{"hidden_size": 320, "intermediate_size": 832, "warmup_steps": 200, "decay_shape": "pow", "final_lr_fraction": 0.02, "batch_tokens": 131072}
Each number is 500 + 25 x the weight over its row's rms, rounded and kept within 0 to 999. Layers, rows and columns count from 0. Numbers have three digits each. The size before them is the row's rms in percent of the matrix's.

# layer 6 attention query, 320x320, rms 0.118, rows 0-54, columns 0-79
089:526478501507534475483486480452508443557478495547493451480489513469524512498469517529496482479482514487504547516496530482538481531480440488503490532511480510448496504500518529553445467465495518492524463410505508471545552474492526497488498503
093:524486538504527503549503520470494546508490511541479569517492506490498494451454450544465493514470526467502476423506537508482524521524493481484521481476500481480497501492513568487497487475511547494500501449512470522523525504548531494491554520
091:483511456465472485509467510511468492480482488475488493479490519486494500512494455495470513519482463519491509492522457518507471470500499484519498504524498499459477538491482459468505508493500513490496468517443522507467529473485505508530490475
100:491518427527502511474464466491535508486537523503521514453485459497471494493504535486505521453502524520527529559491458523509518478512551487492542537516522491507537489471507488474487521501467475523464539523515489471491458492449492482495484448
092:474515502512498537497513516476470488470517535487457520513512536511501519485501494541480481467482488461527490477535513477498485487526514498490504468477497487546518469511571490543472464518512507486533480522450464499539506505538507557514554541
093:438486498502488510506484533495494432524500528472488522474512529530477471506472508493522529517513539440537512483473472498529525502510473478475498481506466515462523529533474536496528473466487469501528499470519517466504511534541551474493532476
108:521541493495490446516490454485505525484530511492483524526468479493530487523463511503541551507458477541500509516481467496467502522479548516532497545568544523532487492496517507503531501564544518470456507510500461507515466508469501509549499499
094:476497503479514516481505520483520489462474456569502475488511525490544464535523516546450547530511535476513533519473484503508538485511506462417495524488497467511522528471476502459469510518485488440546512533480485487484470512537514462524473482
118:529528490507520516511459504471502493490541448518512510482494563527529494485481497516518481462464516527453507501517531562479501499496512533530520535492508487557486525505513491524496505479493503526554522510489518484498507493485473470530488478
101:490479543489510476537497482465510468519523466444448488507504562521472496503523497494502460490497493524487497503508497517535480472517474540498513500543521479497480459475472473515515483494491508490561496504539529523513504473481475515516473520
099:531494504507474544426474471488469475492516517538483485528511539530509490548508484520522523488515462518480441529516468488513516500494464466514504485472505535504498478539500470483509498471533528479544559519465540497495508498476511463463489546
098:460515492494517491502522499505458504500467496520492489492484497531479445509469475486502501561477485506508520531495480520500558517497515512490497453506501543502494468491469527570483483520437513530499463504460512519494443532516475528512497489
092:489503516470495521502528499448481485508477508471459479541497455468544537482485440507493551509511531484491506492505525529500469499542471466479486491501534491492520529494544492495512515473465476461504493524516488497507509523495529533509528481
082:467489498505528490497477505514507476543497506490502494494501494502467540486511520556517509488449526524487489493491512548521528502514531587465535500539551499519515484490476463493476490545468493511513512483540472484505451533480462493491465474
099:491478527505480480481512492456502509502466492477503477513513516501554507526522463550486515498455498492518519490506539512491507492481513504507492501478506475512476469482518502547481498499476483503532506525511495535559504546473458534535452526
093:500477487480496514523502559501537511490489492523473501544472534510575492476499511501489516500507481528492494499497433508482482467492511500488483477537522522522488464479547528510510504457447471506543507531468543516503569478459472493541474433
110:546486504482514519521495476519550533490527494536479472519475466518528490513518535509536521509507522515484501523494491505513504481493547510502481537508489507500504458492517521475518510543522497496492504511521495477481483531468486474531437495
105:489499494493517522514513507482516539505476543480486472525461486531501512473493484508485439520481532501479499467550489456525518455494527458505467452507510494503520459532490533526472497499520513476547469545466472493489500489525466530530495496
103:464501512480455522521506518528488530491538494510490513498494487502496509505482478504460519486470548531527511510463453504525540493511456495470485475523523516488510455511512540481460529467481540478448542470544481522499452509526552510495539539
102:471504496530489484494492488484509466520487538485511503537508525526508511559518498479488511500482495504549501525472486457506458516507453452476507499519468460473543445523519497492506518492482524479518485483501498543560501493505518517482517497
105:520476465485476507474528484487518486522492479522495522499511533471513467500491471508507531478505534491577509473479482553475488532494492509450492493521523476523535495470511465523488523532503518491470517508526543490504461508486509450502436506
101:524487514560533497487517462492505483513478497510508498495501502524486535502470469475514500522494491501469517497536492526547527513527471481494491497471496526480529502504484523531463488506534475540478497493502509461482553526488447479474491495
110:518474527480469537475495502462480474548525539525528500567506490518480472423530489504527530475480479529494520508472479507494499528506492489479486476509487514524530511500456470489459517478479510482487507469457516544487536504507503478495499465
110:520494518496481502487491505502491555530522447483498441464525517488468503535522492459524500508449487524521538505460549528506518510502534535485487526502555550458526503511490516497536511478480515489462464526503503476526482466516492526518543496
110:475523475515474510468453473483523462516487559534511512499471475518505517476479540507443517495530509480462492508521495474511469478505455456520504466497447521509474505468484509455458464501527517466516479516485483494522519457515505480524521476
101:483511516531547476538511533478513516506454486468487516472550500541505502495499511525566453529481502476491479480509483473498528502472510469486492504517492450509486510518486517473519471463490526496523510528529525504509516469501529475511527493
110:532496539490489505413494538494502515529520475511488508483541463521489513505479460483488529446521503522445494507475504523507531516513513474500526508478492501504513483475516513554508470518463519486525501493449527562490472489471504532488503467
105:551530458515483506454517488507508515471511533520467485481526470482494487484514510487511508497501523473522496463479491515504487480485513500493487462497457521491494555502511534500488452475496499516506476503519490521518499518477476504525497478
104:490520517454496507502480505454520486509462470503503478483494537512521511463526469535501487487506494493551473516516500552540499517488499506518503484489496479519491487527497499508458542507561525514491515535533535491524501552505495511545512507
092:476519516520471552531513505515525525470533493453499455459491486503495561506508491497529537482499486503455521495501466507505548505477524481515522478498446543498469496539481492513477503534533523480499479484491501471434462459520527472511494523
108:495540532481493508536556518477506521495512532495510554490510499478482498513488477532480492518538462555496502465485516498495485514517519483507500518477456477501535493531502508492479505487496478499490515469543476513485486496521544502494524466
101:486496515521502493488519482482505525525485486489432516476511500506515503464486526462481472546541443508523510499485504473467494510477503537524467504470539469484439466521514561482488470460467526494504484518506498480510537479503480516516486475
077:485530497529453529433513491518443559489498475511486494503517549522483494505529500517525469510491482463526499498491476506510509519483472487479504480518484484528535496515524479509542490519518539527501492489497514527477501474512471474470513494
080:526561527511510480467508479524490500538489483508466447492520537538466499517477471533478482491513484500478502487446456530497516499478494481514514460525481530537530532473536463570505488526502498514503496497499488512499500484534479475542515482
069:510505522459510505502455482540497520474479479491496490526514441482510515493474532474491547563520531509483496496487477515504522529484499533481495526504521515513513483437541464454472497477453468491512419518485487462521531506475554512489500514
061:493468522537512483456494513497511480496496526497493497560518518507508482515476472500529515491478502464504523512538537497488528483526482477514502491492495473528504513528471536545477478539516499448542513524547523451506479507534487507513538506
071:503487514507482466503516457499490498495490491480473483551493520486503521498467451538504518468488492479467493463548448425524497463534487491501517472481468537522536478524495513557460531530505528507492484470543564492470517478530468490491540509
075:487518475482471492444506497504532526516475489511461467554481487500445474538471504496522484514541536509511467527525502527473471483514459517459535490496479455517459531492468498567507519520514496529511498527516438449504509537530491461487543505
068:513508533478473506504508524546538541535457468509500432547529534531466545479488497501519474518473533530487503491478470499501500491463553500492488462517516504495487487514476542546477534520520530517459480464509469499550495479504513481486495520
074:494490515511502493487482507496482467553496512472497498516496447502477468537503500446500531512495459462498505497481510486540477522468498470500528479523522507508504530510521459537514464514524444486462495499483480482484515455508514481437496483
070:510504496497527521496529481475488506478469520515486500511499476529517521527526462514503540538529536461486515530542471513515480500502522513493554456484474469519538471556490484474507459468505478496498517480515505501512509533519452527506529533
078:443498486483463491473484493505524524492484506469513526477512492508474486494495503496518495468479475528526468529535468484503459497513525493459506510486475484509491499504470466501514563500499511465480504534521507542494495454496509496497505486
075:504500475526491491527473496494471526495498457535518506525492503461457468494531569481465522520523502583530485511441479508510492509468484521522494506513461496463471514491531514537455501488438466494540514448504507511469487498473525524555528477
084:489525480488496503463497484532505502521496502517465534514463450461514507516485519496506447491500491483466479473474499490515515512502552502491467542480447499487514499509499459469550509505509499485507529524505533497488516497516517496496499490
076:507503512523495516469524488509477516493478491502464473516517504522505515521480474534529465551498483474494506498448511487506502475524478545502508496505490487514535485489539482542538466522510528538483510503584489516485485503497471497478515532
067:535513502504512500475448497506516512454507493555513485533485507559489506457510488520486480481499523481502480493490523512525483486490480431513500487481499497536524503518523487515476465480467462511480495504509492517467455521484480490451514512
080:521523494508517496501455529501501472526504511497469538505507526490478522520495482483495485499515525528458503496483490490502501496476482489480514493520478471490502531462500492492478516487479482429541536514481473464471459479495545490453516518
072:513494511491520489500518535502554465482513492478503527465499479483481518495486500485459493478503486519464523470519536467519505522516498492532471551511475529482515484489477503457497505473487497498503497507515471543526516520526485526515488517
071:515484496529515431470526524537522497532485480517502508506515520493477512483449498506520508465508511475461512476518517495501462531452525503491539541546506481542520507516443541524498505507541501514506480500511508547509499472485461494453529495
073:458495533497495488502482511552504481504520528510501494491503493433540496528501493454505486499465478508483483566517491433507518511523551543532521492503441469461499475471453543483452498483491491502505523506513518530503520507524493492507474540
072:504503542505498461476552504528523518491482515449439522504550572503491498484544508524520527528500505452533495543532468431478493489513533479471529508485541521466493509502496532515494525484490509496496520472534443491516499497529511478516522515
078:504522512490508454495488487513511500534487472523525488502503432507516485508499512494510490480509524495440477519504480526512502501457501524514487493553492481486489522490491489532481521505523493471481485538489484520511462477477467494522496489
077:491485523519457506531503476516499502557494518539529495490496495513485439496518509504464533483495500455569511480499501506514481498528485520481496497527530461529525509485487494493508503490551565472545537504477508526481488457485502458504562470
076:558489486535488508474488495507475477492471467465504548510492502516535511537507487524493502507501458511533523491524468506480515507503544502478481486530515533457535492490452500498483527449445429458478519449524502481499512494492480551573482556
081:513500500522509470521495488524489518526499513522474488494497508529544549513493523485520508531474501495452539493498438518487505527524451509518506506499547520460530476451459484524532519476541507526511472492495520529488473477471517491485519473
# layer 6 attention key, 320x320, rms 0.122, rows 0-53, columns 0-79
086:518533452480571474489498483506517513467501494534510493499516466510488465498511506531466504520492554498511522495504512473521478474466478498513471531538509472522476471559468472493506512514496486489480483475495522485524541496508537477485482487
086:511480507520506494477547542569516504497492480472500518477481517530511483477459526443532477463503540475494465515498464492470495490508533476509476480472458475467502448476505481476509506522454481486506502515483499493486518501464455548471494472
077:540517578521495530484516457456544514513536453445496507460518495483470488474497487489492493514475542523481478522482533531522542517490493522490541514490511499454499462519501502501511476524457504526517423495543514488490470490488497514489499519
097:515520523470512490472477491503515518509479500482507483513455482469503544499501470527490508497498490502515530518471467483526450471519445456460506494527507519501513509485511523490481532496492506432513499465460499546516479461528494418483533522
085:526478482497512512501454526490501458484503506524430517503460503541504483495543475477525473523456496476530486506472495507502510510537524464473470494509507493493538502473471519480502505489552507518512498526494505515555532488537470453528510520
098:523505514503533514516481466491545482502522540474473499467491508496415527472526503501464488528475503497505571478524522503539533537526488514537494466524491431486488474474529484526450475513497510508509507495499479507509535487475465518532494468
111:554463515466515535504527497426489508472495460492502521504507527488523539510485467505514514516511533469491469537512490479478530504484537531455492481531483514505504516498503516504491472518504495487517456535510499497505510508507519464507547544
097:469487519521496520490450517496474551494505584504508473546505495508483500461516479477520479536503517518505487521553493540546500553526515478473495506444499472468504472494532505501497491497508533530491510538502477522503467520479520515469490543
109:552470509525520468531501527479479487540506475472487455540508484505499483475502493572481510516532457513455523531480459474488484475511496528468511499498513545506524479478480470532456467461519507435507495488503489478518462439512518455505487504
105:523492512493526483483473462512494527526502511478496465497488467530470507528490528525494533485523504517490509545467499494516480498495517523561540496545531520510489506467506497505545465508494514442566498488500496506501489488483500527521480464
100:492458517507514493470494507493500522516515527526482523528482532506511485466487487497508472459470516492500473523506515446517480492486468486474498539489492537489522492521539500486474502522509498528463512535454455456477515496497459500532507512
094:493515529504521489513529525507470547513562488487516482486484489520499540469464497520499456541526502513502499480498505487533503499521451490501508445467513512474497511532494517517503462486480505495504543530503476508527482488492476500502517524
085:450528480502493485503472511500541466467496546532526496493504485541512472515500510504489522530502547491472480533545523468532490483502507560522539506471514529478490462504513528486473457527513475479509486451504469523493492478490483519488488468
088:521521499521531470551498484503500562476483480500495493543474499477522450503515524502511516533502521474479537496548473497491499486504494483516482489464487476467545493540476484497484537480459511503499476500500526489460493446503471535485515477
093:463511494506511527507530524501528498513527487519512451526504478515486502454487509504499505501513481546469469501518534502491480530531545507550510462442527532501502531466488488538507509507566521508487483480561466491495506463493489478541483531
099:488514498530492563460490513473477501514515500529477507506505495440496519491522478481556543491525497488485477527446486499516524492516518481503509501493527508521530554494484524509512510500529538540503509516502495497467517511469539514514507509
102:499497492496489510488519490490469490515532464531519488473515510473527457521518460492498524497517488493540509499471486514487472499474477491476522534499492519534510547501498511518497482465491545444463494547487482530491501471538510470524512570
099:490524466474501569517485525528490467474486506505536540462516526491506480526519488506510516522519461507517483517500524494477477522529512565440500526480535501512505487483508425543471515500473502493496488489551502501501536524519506496516481552
116:529524500504505456463513499502505509469497503499516570494472506485456511492482532491495474460555483504484465533502495507507524544561560458479486503511470510516520529501521513469514500477509503527517490528485525495522556488496446531467546501
101:524517519486529489457471486476535499508520525509456518539489543457496492459460524472507520489458520500512488515561471496514516540542515527468466473547482468466481472529504527483505519484547491521516513516504478505529561510496505517501501491
097:500508488516570491527509507491538540505522447521519495504508509486465501447509509446539510532474483521503432480477525468497497512504480520461541524511522498482465481514535518485467528529506497521515477489518487468477554496437498524509464468
108:509504511539506534527489532487490515510502493492505463479501462499458539511496485494509494483524527460507501514511493466494511493534530514494529507453516490475491494551494521518497486480505479518505467516512500541475515482494529483503554521
109:452524485503480485496519510476502505511484517476532508504525497524524545469505507473516491472477500509520522479545514512536494527487498562503474526528514516510525544513478507522505489506527533484502535506495469488513479520495526492487504516
103:490512464487451540516514529501533499525497487479523494470484515507531457528507517492497530492521486497521520540501498463506480482471485455533488497508495534494477522467506436554536478476482472493524533474450511464534467493493499484535498476
112:473515503480489506483469510496506491501520514501442500512482505515473518499506495511482531503520476501501478475494479511540506509537489491459493512474466516466513495486533506460531495481510480460515476521497461503513492444500471530497514531
101:439491523521469502477543454485499524475518512505524477485510471483507489482450519527449479512504508497506511509519489495530515463514492528496527502450499475477534510465485508472517471479491503520512508474461506500470508521502499481461485489
118:502487478466500449492497569495546489475483540504488474508535470514478502504502527520523480552491481504477541480461507496565522530491448507445527494492549497534487474500472478543469501519503496519509483491508477488512512510559562525500528471
103:473484486508490481448466493488513449457486511506472481538548529506499487505529482491527475539490525461552483500531536482490494477476525524506526503534497520482497546489464515505493467509467504552467475496537526546498499478477514506475473517
108:489532532496505503491476510470536485489514494537459464474482533488471504470463504538484553503487521463478497463499497481521487545461517540511533512499487481465506481473494493463523478496551510506527535522520467526514533495480488478481496525
100:479515504509478475487509498499499524486469520515506472500509486495483528490518550514535463491500504497488506454504518517496459509487485482493453514496518519490491494496542495451475491505519450499482557483540493443521474486537506478509488505
109:517508498457488461514505512525477480502519516491501517510516509525494495535504439524491443512579505493489486463515429489476498480496486453475467494483475518496518528498482544461470546478491483531468523525493510491499483474541477482472515511
103:546521524498503507525480498512543498510458481549498519505529476473506512517508508508519504476564457513512494540506520486490481469487509498485516485489470504478489480477500471497522470464463485480526457499473488532509517471491464515470512503
050:482504486465450499503505491497464503453514493505531503498530504492536517496496534445498516524457498502486481549505534464522528543484509487488480529519473485497513516487518525477517506526488504522523487480510522470467485510540463501538494500
071:446447487529452529501495535518483479513498490491510502517490506542479475499497487485488484502518531469498514542480418450481534562514485490546530526493460474493481505512516496502516511485547460472530522555527525471464533497501510485471455494
079:486571530496512474544510530520560490462469499513483522464478525466537541497494503503480502491484516450517470494510533541491520473522472499526455528488528545528501511478472505505498527476473473500522471487593487516535560501491525511552446514
072:497512487498503503539564495512538452539443527532547470488502514476520513492454524495503512501513530560488493506522488529512505564480475543476498517507483473478502489457493502527463488477531494503430476497455483498481474489483500476478484478
073:488527583467512489502502498518475519528464503532473520531530546506530449477447510533522504520506518446527496511542487497492469470481502512508538516504518491536514513529513492499483466496450486504471514500491511503461485468494484445494510496
081:548473489481485477504509464461513474510492501464531521517497472472533502518523517460523524525524495537544475521518506500503522506559457511499461495488460448485496508478462545488514490548494511509522491514508535422473482472456511508492497457
075:488493491499512485473524506500509492512489501502477512511496503504501494503481469524458500494516512496464497483482512474489508524488490545465497499560491500466522519508537461476517480512540504534497513464443543518518506476491484491467513513
078:543521489500533485490522502489543487496516547489463454471456514481456518443503495539471506452534446491479494489501513524525521505498514518516503496499481440474494526486478488558472517506531464508494495493484471482496469479497525515472489534
075:516499502513538529488476486503489505503524519492500466487473483491500501489533515526501523495498525515505463482502517474531458475459503484497524460498515539493476473509474478516493527475508467464493498548431495472547503524521519534519523517
083:532473469545492497530506503531515539471506525528484476536526498529469536481527498511501489540487462511472491516505552497523515512510464553495485532488497506546517476487534494512464552522570480498477487482543458562479519501522525539533470469
080:504467498486504480466496525496489512464487484507544475468500518515488570532526456510468489526521488541550537521510496494509483523490528503530517495528511545521529526489497480466504497491487490479492489504488504479541487490520514554484527502
082:521497472533490505553486498479524502502467501507454539474491498476546511486495479465498501497479497506469505470471567527520511504529510510492486528495491498520522502525519500498516509485485479548503516487476496535491485527504520513548516481
071:532505553509471522519527480514447497503490480519492483494535521520512492540490487526487477459515531464504514489517490492514507504492487479477517504493515507481494519471521469485549501506444511467529485498473498511470510501518490483505513524
080:519546533456468510539467469460534493525480523488498493483477496492504512484514497532480520527482470518494526473492533536530510462503512492492485545496548487439558513505489531484512482513448493527496475514509549481490529496551472499468556478
067:500453515487503527441475441510508486546485518533507521550493494522525443534506473520470492512515515524502517466518497459523451484492524495488511510496524481532514500509502520500498491504503481489482535540477513495465497484454509497479524496
069:563434507514497500514478496484470501495520498467523534454495513504487504502518503476516535511511517519444504490489497512505517519504514537523531445490551549497495496478491491487472485457519477502478531527480495526476515472528493510536488499
080:533490572486492536514508488450519492521528468442480532446491470493480463497508455475499499477518520542490516489550501515477499468502504503510487506502516511482501509499459513489560499489491548475498444503506497530558501508480510485516512553
073:530515559472508465527467519526524494537486500494477474495494491505519479482474494529514494475524489497534495525506499500503493436512491471530524514511529487531502531500518502506490548532488535526503485515490466528534455486496481512488513501
081:526483533499523503509501513463546522461511513523553500451454491473468513503467485505519519479538499489451538478498480486492525520524479492527477491503512540490489483478484508515495474465474473491482528549501516516499495463489512433537513472
082:473509505487527507505523463436522479484563474501493487483490471516529520496508542534531450481475467490486480518501494528485465467477522504504503480473515499495472539483523493483545464489510479470530536544453487503506528484502523465514464471
088:514508479475513478505506519498513457483471503509490514487484491486498518452526478520510505548480557523490507505500512503508483508471514552503504509524547493507498528483513473494470474500504510471490468504503415457525493512475512510470493494
086:494520488473513491514515506467535510499493539490505517471486534496492517496509482497525485544480500481531518531507473521510529473531484491537449508495515517511544472475495508474498488515514527508571464505533474512522506514467465512509529512
# layer 6 attention value, 320x320, rms 0.117, rows 0-31, columns 0-79
093:528520476503514531481491451500498522466476503526507529488502496514457506518474517493500528512495487539487493521537507524493462471483461533494479501521457534532463503530508497513499457504522478485507503474496467482452499525543485512464493455
088:513501495548523499527516485502513556535519468502486515505505500503451496518501501485493505523508542508495536456489536509520496501481522512506509541466538541486479461514500509486486513480513496482510500465460489525521519545489489511532479473
089:419508572503547547455511513488481519539533522493505499498510521549461486501493527462508520495480539473473516463500542508523481470547483481504510488472531465516482547475489475455493536505552519518546500488540504532512544517514528522477495516
089:501485471500531512499511498493504468489516513499506516504477528482456478521536459471522512526494441502517549520482497467482499519509511486489491455478523480540500497485482490529511511511509518496470507505536482487544484533507469525523500446
088:470532485465515485485523489491504528516505467481471478498468487514526502499459519462514522534528503465525548476458464484507482508476487511491504507525486528518496488475528511475494476500481538509502491475442526471531520522514477473521524453
088:524540471503511510505510494495529491514485483522516524503525504495506498459465520519545495520518516506530480497535506495532509476480505525494495497507513529478465516513545485469514514483507476495533504498484465497514505519469439474529510482
087:479473487488475488519509463530468507524497523525520495512468556547484467482522498486498445474489494525481522468542521507490536511494477521504515483504494512499492503535494493483446511474499492484478507545462493521492488497500499492485490490
092:537523524525491483508459556500514469507493444501492454513492520500480512476530503486497497472477469546501528538513450515512499456487514511502462510484505481493516512450477523517525498502459487487507498487480505548452523428520516525507506513
089:507529514523483470510498497491518477477511544500509468535508508502494483540558490489539511501483513505477525524558491488517509510516474510459485486477473498523501539482496503503495523499534477504477492517505470513513486424521501511506505517
087:504500530506533526488496521498497516551502504524528489517514478511539468498519450492504537507483511451526482523527512515497466503519508534524494490494508514528488483547475509465477502470545486463515560538523510481556502526517497495478491486
087:500485480498503483464530469469504451502522523504525509534481539490508506536501527503492509492506509492494487507505501486470507515504479497544493490459508485559490535505473520463513536514469541522452481514491452473543506479504520540530470511
091:536517497547476518478502548478506477507502563532488508512510525458490524505538500538507512508525538470450530465504510488496514465487505467484528506489478453487524467476503493484523495459507488535507516468508462507546483487489517483480519501
082:495506486494479471421477487540484484485516530516505507503467521488523497517498494504496452503520499528524509523512515494516498516465482493531529479499501481516506490513511492489478482472476486534489539509516513496501473457500506484513468504
089:547528497522525504501546467494476507530469463469484450525490528523544497506464490504507486480537518511479455499518525518526481489464526501465500477508505527502484496519517485552485446502519439453490480494526536494503538494499481466496481475
078:504522479510481511515453465540491502509479521542473486512516508460499475452472521500534493540509493495479539487524483514514502486520522472487491467482498479512519500508517494530523518478498506532529511498493506521522544490526486526483511506
091:551525476512459514529472467507523513513498487487518508472482497491534465528521475455522482522522513479564521478529505491494440496503526492500477498499506497463465512534509500500499462492517529508540416459530530493510491541523473463482469480
088:517507520524501507465448473547493494492501472486547525503498492468473505520501489528459460556531517459531516495473505521527494490537511441457491529495469479519482527494497506486506478518486495483460532512535500475457488514531476524510494484
076:479485525510537538505443487488511514481510520517505504501478494489510532540500447493474537500501488519474449478517528512459496530457446459511526534477482508521520499515492519499460508487510496474480484522525508496544445495506491533459462504
085:517505458502459533516465485502531526523503523472491498477555514493553515501500533511530482505458509491470464498573433494522519509531513466532456494521513475488482523459491514490505515505533491562497502479501513485477490461501495485533497455
097:461492519480521516475529508453509509455509483471501533527485473509493475499514485502518519490521533484494507509489476492501505517493520523531495495508541512513501486507447513515516489498546512488506488513515438484513490524517492484448493468
086:507499524550511523508512508470493468484505532542465519440506514475519507482508437481506526490516480500535516461546503519516519502494501487520459491543509493519499476518535514512502506537545502566494529542534510529486498506477482560525520437
085:439504526503469508532526507473499516488509487470496504489520469524538519494502526523498519535507505523536531500471503513504511511499481527497520527499542499541478512489510484463506478454521465505516510470512476457500462512503493532454502516
085:479483492512484482471540510472490499524474509510520528466521489515495487428477501524526495501458513529473524498486506484581507481504520507530509507504483527494541531516475490528543484476526490494493508491498496490532492496529461511521484507
094:539513519503496488471490494523502482522504483446469500539513482520485475440507526462486471462515499509472488479511503499567485521511523519546458487500490450481528496515482499515492512433485508534503498478476543483518474538517505461500489480
085:521487480468478474508490471507531530515490548495551522518518526480481500507506524523529494514512482483468549547467505527527492482488509491510504475501490484477494536528501493527507477528470542514514540538523527481497488522468507485506490495
081:519534490485485463493516498507499484525477506488504465442489584502482498514484505476490490496487496494474504538537502428499488497482520498449515505539508481497478470468531509508469473515510494484482511504512545514480470484499492471500475512
075:541462541525506427505491485500535525485470492504448497513468499520486481478459538523479516475496479506502481509515479413554488519488482556509488535525490531477499518475510475535470523520498482500480551513489471512481552512533461545537521457
086:488498507521484503513505493458491521496469501498490494524516492510514458479532515475549495470492522488517513503475475495538481496546557522526455504497462498477479502537501480480436499504508525499460489450461478528558481549492489499497495517
083:549504507535498490491524478538503514502492480519511483503507503490511487509524493502507516467510523477526513485505522488510497495475470520529512504471473549506506483454441486531524505473477476492510508531476553499514467493496489493498508520
085:452511493512476466478542518505487493509532462507499534446528500489463481513478538537477530463485507488458491485473459518529489500506506514507530466474472516490527546482502516530515502513509469527513497466493523519462506480491499478503486527
090:489503512541502496469499507483461482478513548486530459522475495508481516541519465506479500503501512486442508534515536515480488497506479494481505499499488478518473465517478477491553459527512517474469483510520517537531440477496531531528500469
091:520493505557535479488532491522498501490516512460549496482485477500512498504495501484465508515495510510466489487470519496530507514531496541497467491503523514433483502509507482531506526454528513490485523504455523456489505505483465473510542517
# layer 6 attention output (transposed), 320x320, rms 0.11, rows 0-31, columns 0-79
094:506533512512476509537490514531467461529511477506530506474503505532481494488508498520479489467489497460524487487479524472496495506502513485516521546487530478459500510470538487503516518494500493465538508501494470508519524505490471471475492493
099:485489516484457500516501485515478492492515483505527519523515499460521499506479484512471436488444464480481492478540499498503453492485506544498505520527520465525490508516516493482540490514513488506478546501541465505486506502534438491482533550
095:541464540474470440504527504543473541461482451512514509492474494474527541476503485479478514471466480530513498488487435475500527496477516505481514503491477532481512511538534500506491499486536511494479475500526493473469522479509503473498510466
093:479512500496482471520497466533474497545448513514527491494496502550505463474503503526515517510502499509521486474502473525479515468506530506468501534470485500477514541458473481487472486481522506467500531534505502497491509526508478467524487494
090:476508548521538512538525507532513477508493522484464482511513472482498475542473525515472535505518522514531520516553514516541564553500513515494501491517501476485481552555506502519489497480464521521465517504499480464461461530477512457484515492
092:492541482536518504518496512488488521458503465508483514466460459500519501523489536461442495508463508485484471518502517550514503551505516542503507533482503492493513520484505495505429493500487500468509491467510493515488482495498502490505468499
095:474546497495504490520532516532509474478496504463524510454506475477507585460524508538482484496516465531518509532476505494491517522502519527469518502517458484508507492461516507504479521470484480514546491514522533497509516491496500484494485515
096:488440520468516517526471480453547541485498531503533485526485487466528478530481513530477493529539501467531438521501494445493480504508490481509468492477518505510516476501440521489487498505523513465501535470505527473509463505442458465522474548
095:494512520471493544435551484535539504546499483506495469498490509531492509475486459529499542533518505493495545511470488508467520460493503477561506494494539483496498518497495464491487480462444509452537539520528538477506479568473494539537486468
088:506494523450443474508529439505484513504505505494442521549490467537492505497510543480501509481493475501476550493431479493452436491508509522486529519476499498504498527512529522486466491480484528497446506520508490473445499465528522515495512519
095:474514510516536490547542461535525515476478460468499509497497484559454508484524518477475495510533522485527519532489526535483534524463507500542524508533520506473491495551520498511469483505532491475472512506483504517494507502488495484527507474
102:465458484482467486531513485449523491493477511505482510503478517507478496494510449514516503517513450554479478531494451524520519517484500519489480454486506477527488539511486513518552480497473490519543511514522493528455495502482504436532507495
088:538488501540518518568527511484536488461464433502523512525502530517521465438539513501478524533486522493490487514490500452466504490508440498478525497459507537446495476498482506507504536507514519502501511466456523500511525527491461491504498496
096:483514520498490490511523469467506506451491525541513513493499480459445512486481487478484513487521467500480523503457533452507504539518498480474515493500474512487538482481502519518475521513478540513530479467459523543491482512509553504476515492
085:462517509502474494498519533483466517553546466535514495502491510475465544539484478486510493503439534495479521498528522512497502491495482565547526523520466536510467499487500505479515495479498487477536461505546490493527477476469490490466476551
098:474478501481538524487514491476449524540488523512432473473492509456503472485459504519511534446485518521463482492477512485503563530508510546484507463544473473485485500505481494526514501551469513485456497493485484532477490484482576524462499512
097:533496512524499469512499482444488507524507475535534498496522512521480496484532518491495530517563473496507466469469455511504456508494472530459483511503502545498519504495507489496488482500538519504518543476501472477525505476484497506458513519
082:524508535534449508520502502490513520508492505423519481432483509511468471492515523481524488497511488466494505544484494465526518487505546487475522511473492505484505468498540526513511514490484505549441489484517514488490550485524506520522482533
092:514472477474528520492528498526501483546471484482494476503439508496490523500473524529469542525453492532473524474503557559473533491543496460522513492478442521480503506523510522506484483501498498497512500463502471513494498548446477562500491487
103:532524493505511525466506504544487450500491507541515524503536521496528503535494541519507514494521488496535482462501511515462512504514474504446530526534506504486505571527527484497492507500506545461501515549514478494537495489453519486521509472
091:492476480523494485493519542541502512543495463488494498509466494533493516458507558480537459516495518497512504516496508534472529488543498524459487495502489485470488532491513484493511496477460489528516471498503464494519471480511498481463514500
091:520502512481498477451473471527468478484506545528511502513509499476506518518519508490497484450495529500483491448479491458511489484515510487508538500501524477491534506529517496508509538533460458484488504511493495524528521517536509501487517502
096:512516556453464480534460502531481470481523524483486495506480505505550594542508468490465462465494471504501476526538542513468479528506458519510501509485524477528480522500586497485496505470486476523517499497483494520537511496499549510457468494
095:460473524497541497533545474506526537478493550497454483463509513505492507530490476529514526490505475529483489471526510529496507475488470516489523470514517479508458533506519492504512525513522502550498472496476498459539485534528470541491475501
093:501506513486529490504489472441530454501517462513474504539523531492501454494498523517561518464522526501530506490521520461496457499486519482499525528491519494484518525463487500523505531460490473496533484497467533498491516460523486514542496503
088:513474510504503532478494477462474491526528504515481472541497449484526504509478513514519517480542513480510533538473527520507510526524494504500501519470488564460538466495491496516505493492475480439519502472512499521478522532512519469479514527
082:461515494471519551528528538478519468477515513475500518482512429495514508521491507475537505490485520500499536495499503515506490537511510523497480485478479488522517511495533502507488496468541467510496485470516543488458503504452499494461490531
096:502532509489530472465512502529493517494504506495472527478516485504495555503487485509486533470471527505471488460473518492432523510466508526541515488550588470526500511493496488497505476504534504536530501534498485483468512466504534506518531510
082:523515481469514503515523484453533471502536511486498469480459520475544483491496546472485512525491453556461488520504501536516476491505506489507522468499505441519493495515473545445488484507520515528493487471521478512487515523487532488485464541
092:500488499498487493495497481448475476465487537492479491492507522462508567519527493492490499490495512482491472499504544474526531522484498590484471508482506485490479522523517462509545486487485524434503526498500516518496511505543532502484481511
094:508494535538516484480477495496502511454494482462508505518512470513489493473521496500505524521534504535517474545468491462497483496480469498494490493476493509456523493529511509503493518470478478473511484514480502493505499512509512472540455531
091:518490529470476510504489500476547526496502513503481473503516516517502515504518510514510511536507524559531522498463510503453475487467481522458536530489452475546505524532465524489526546483495496481509478526521504502537493512547493545478470496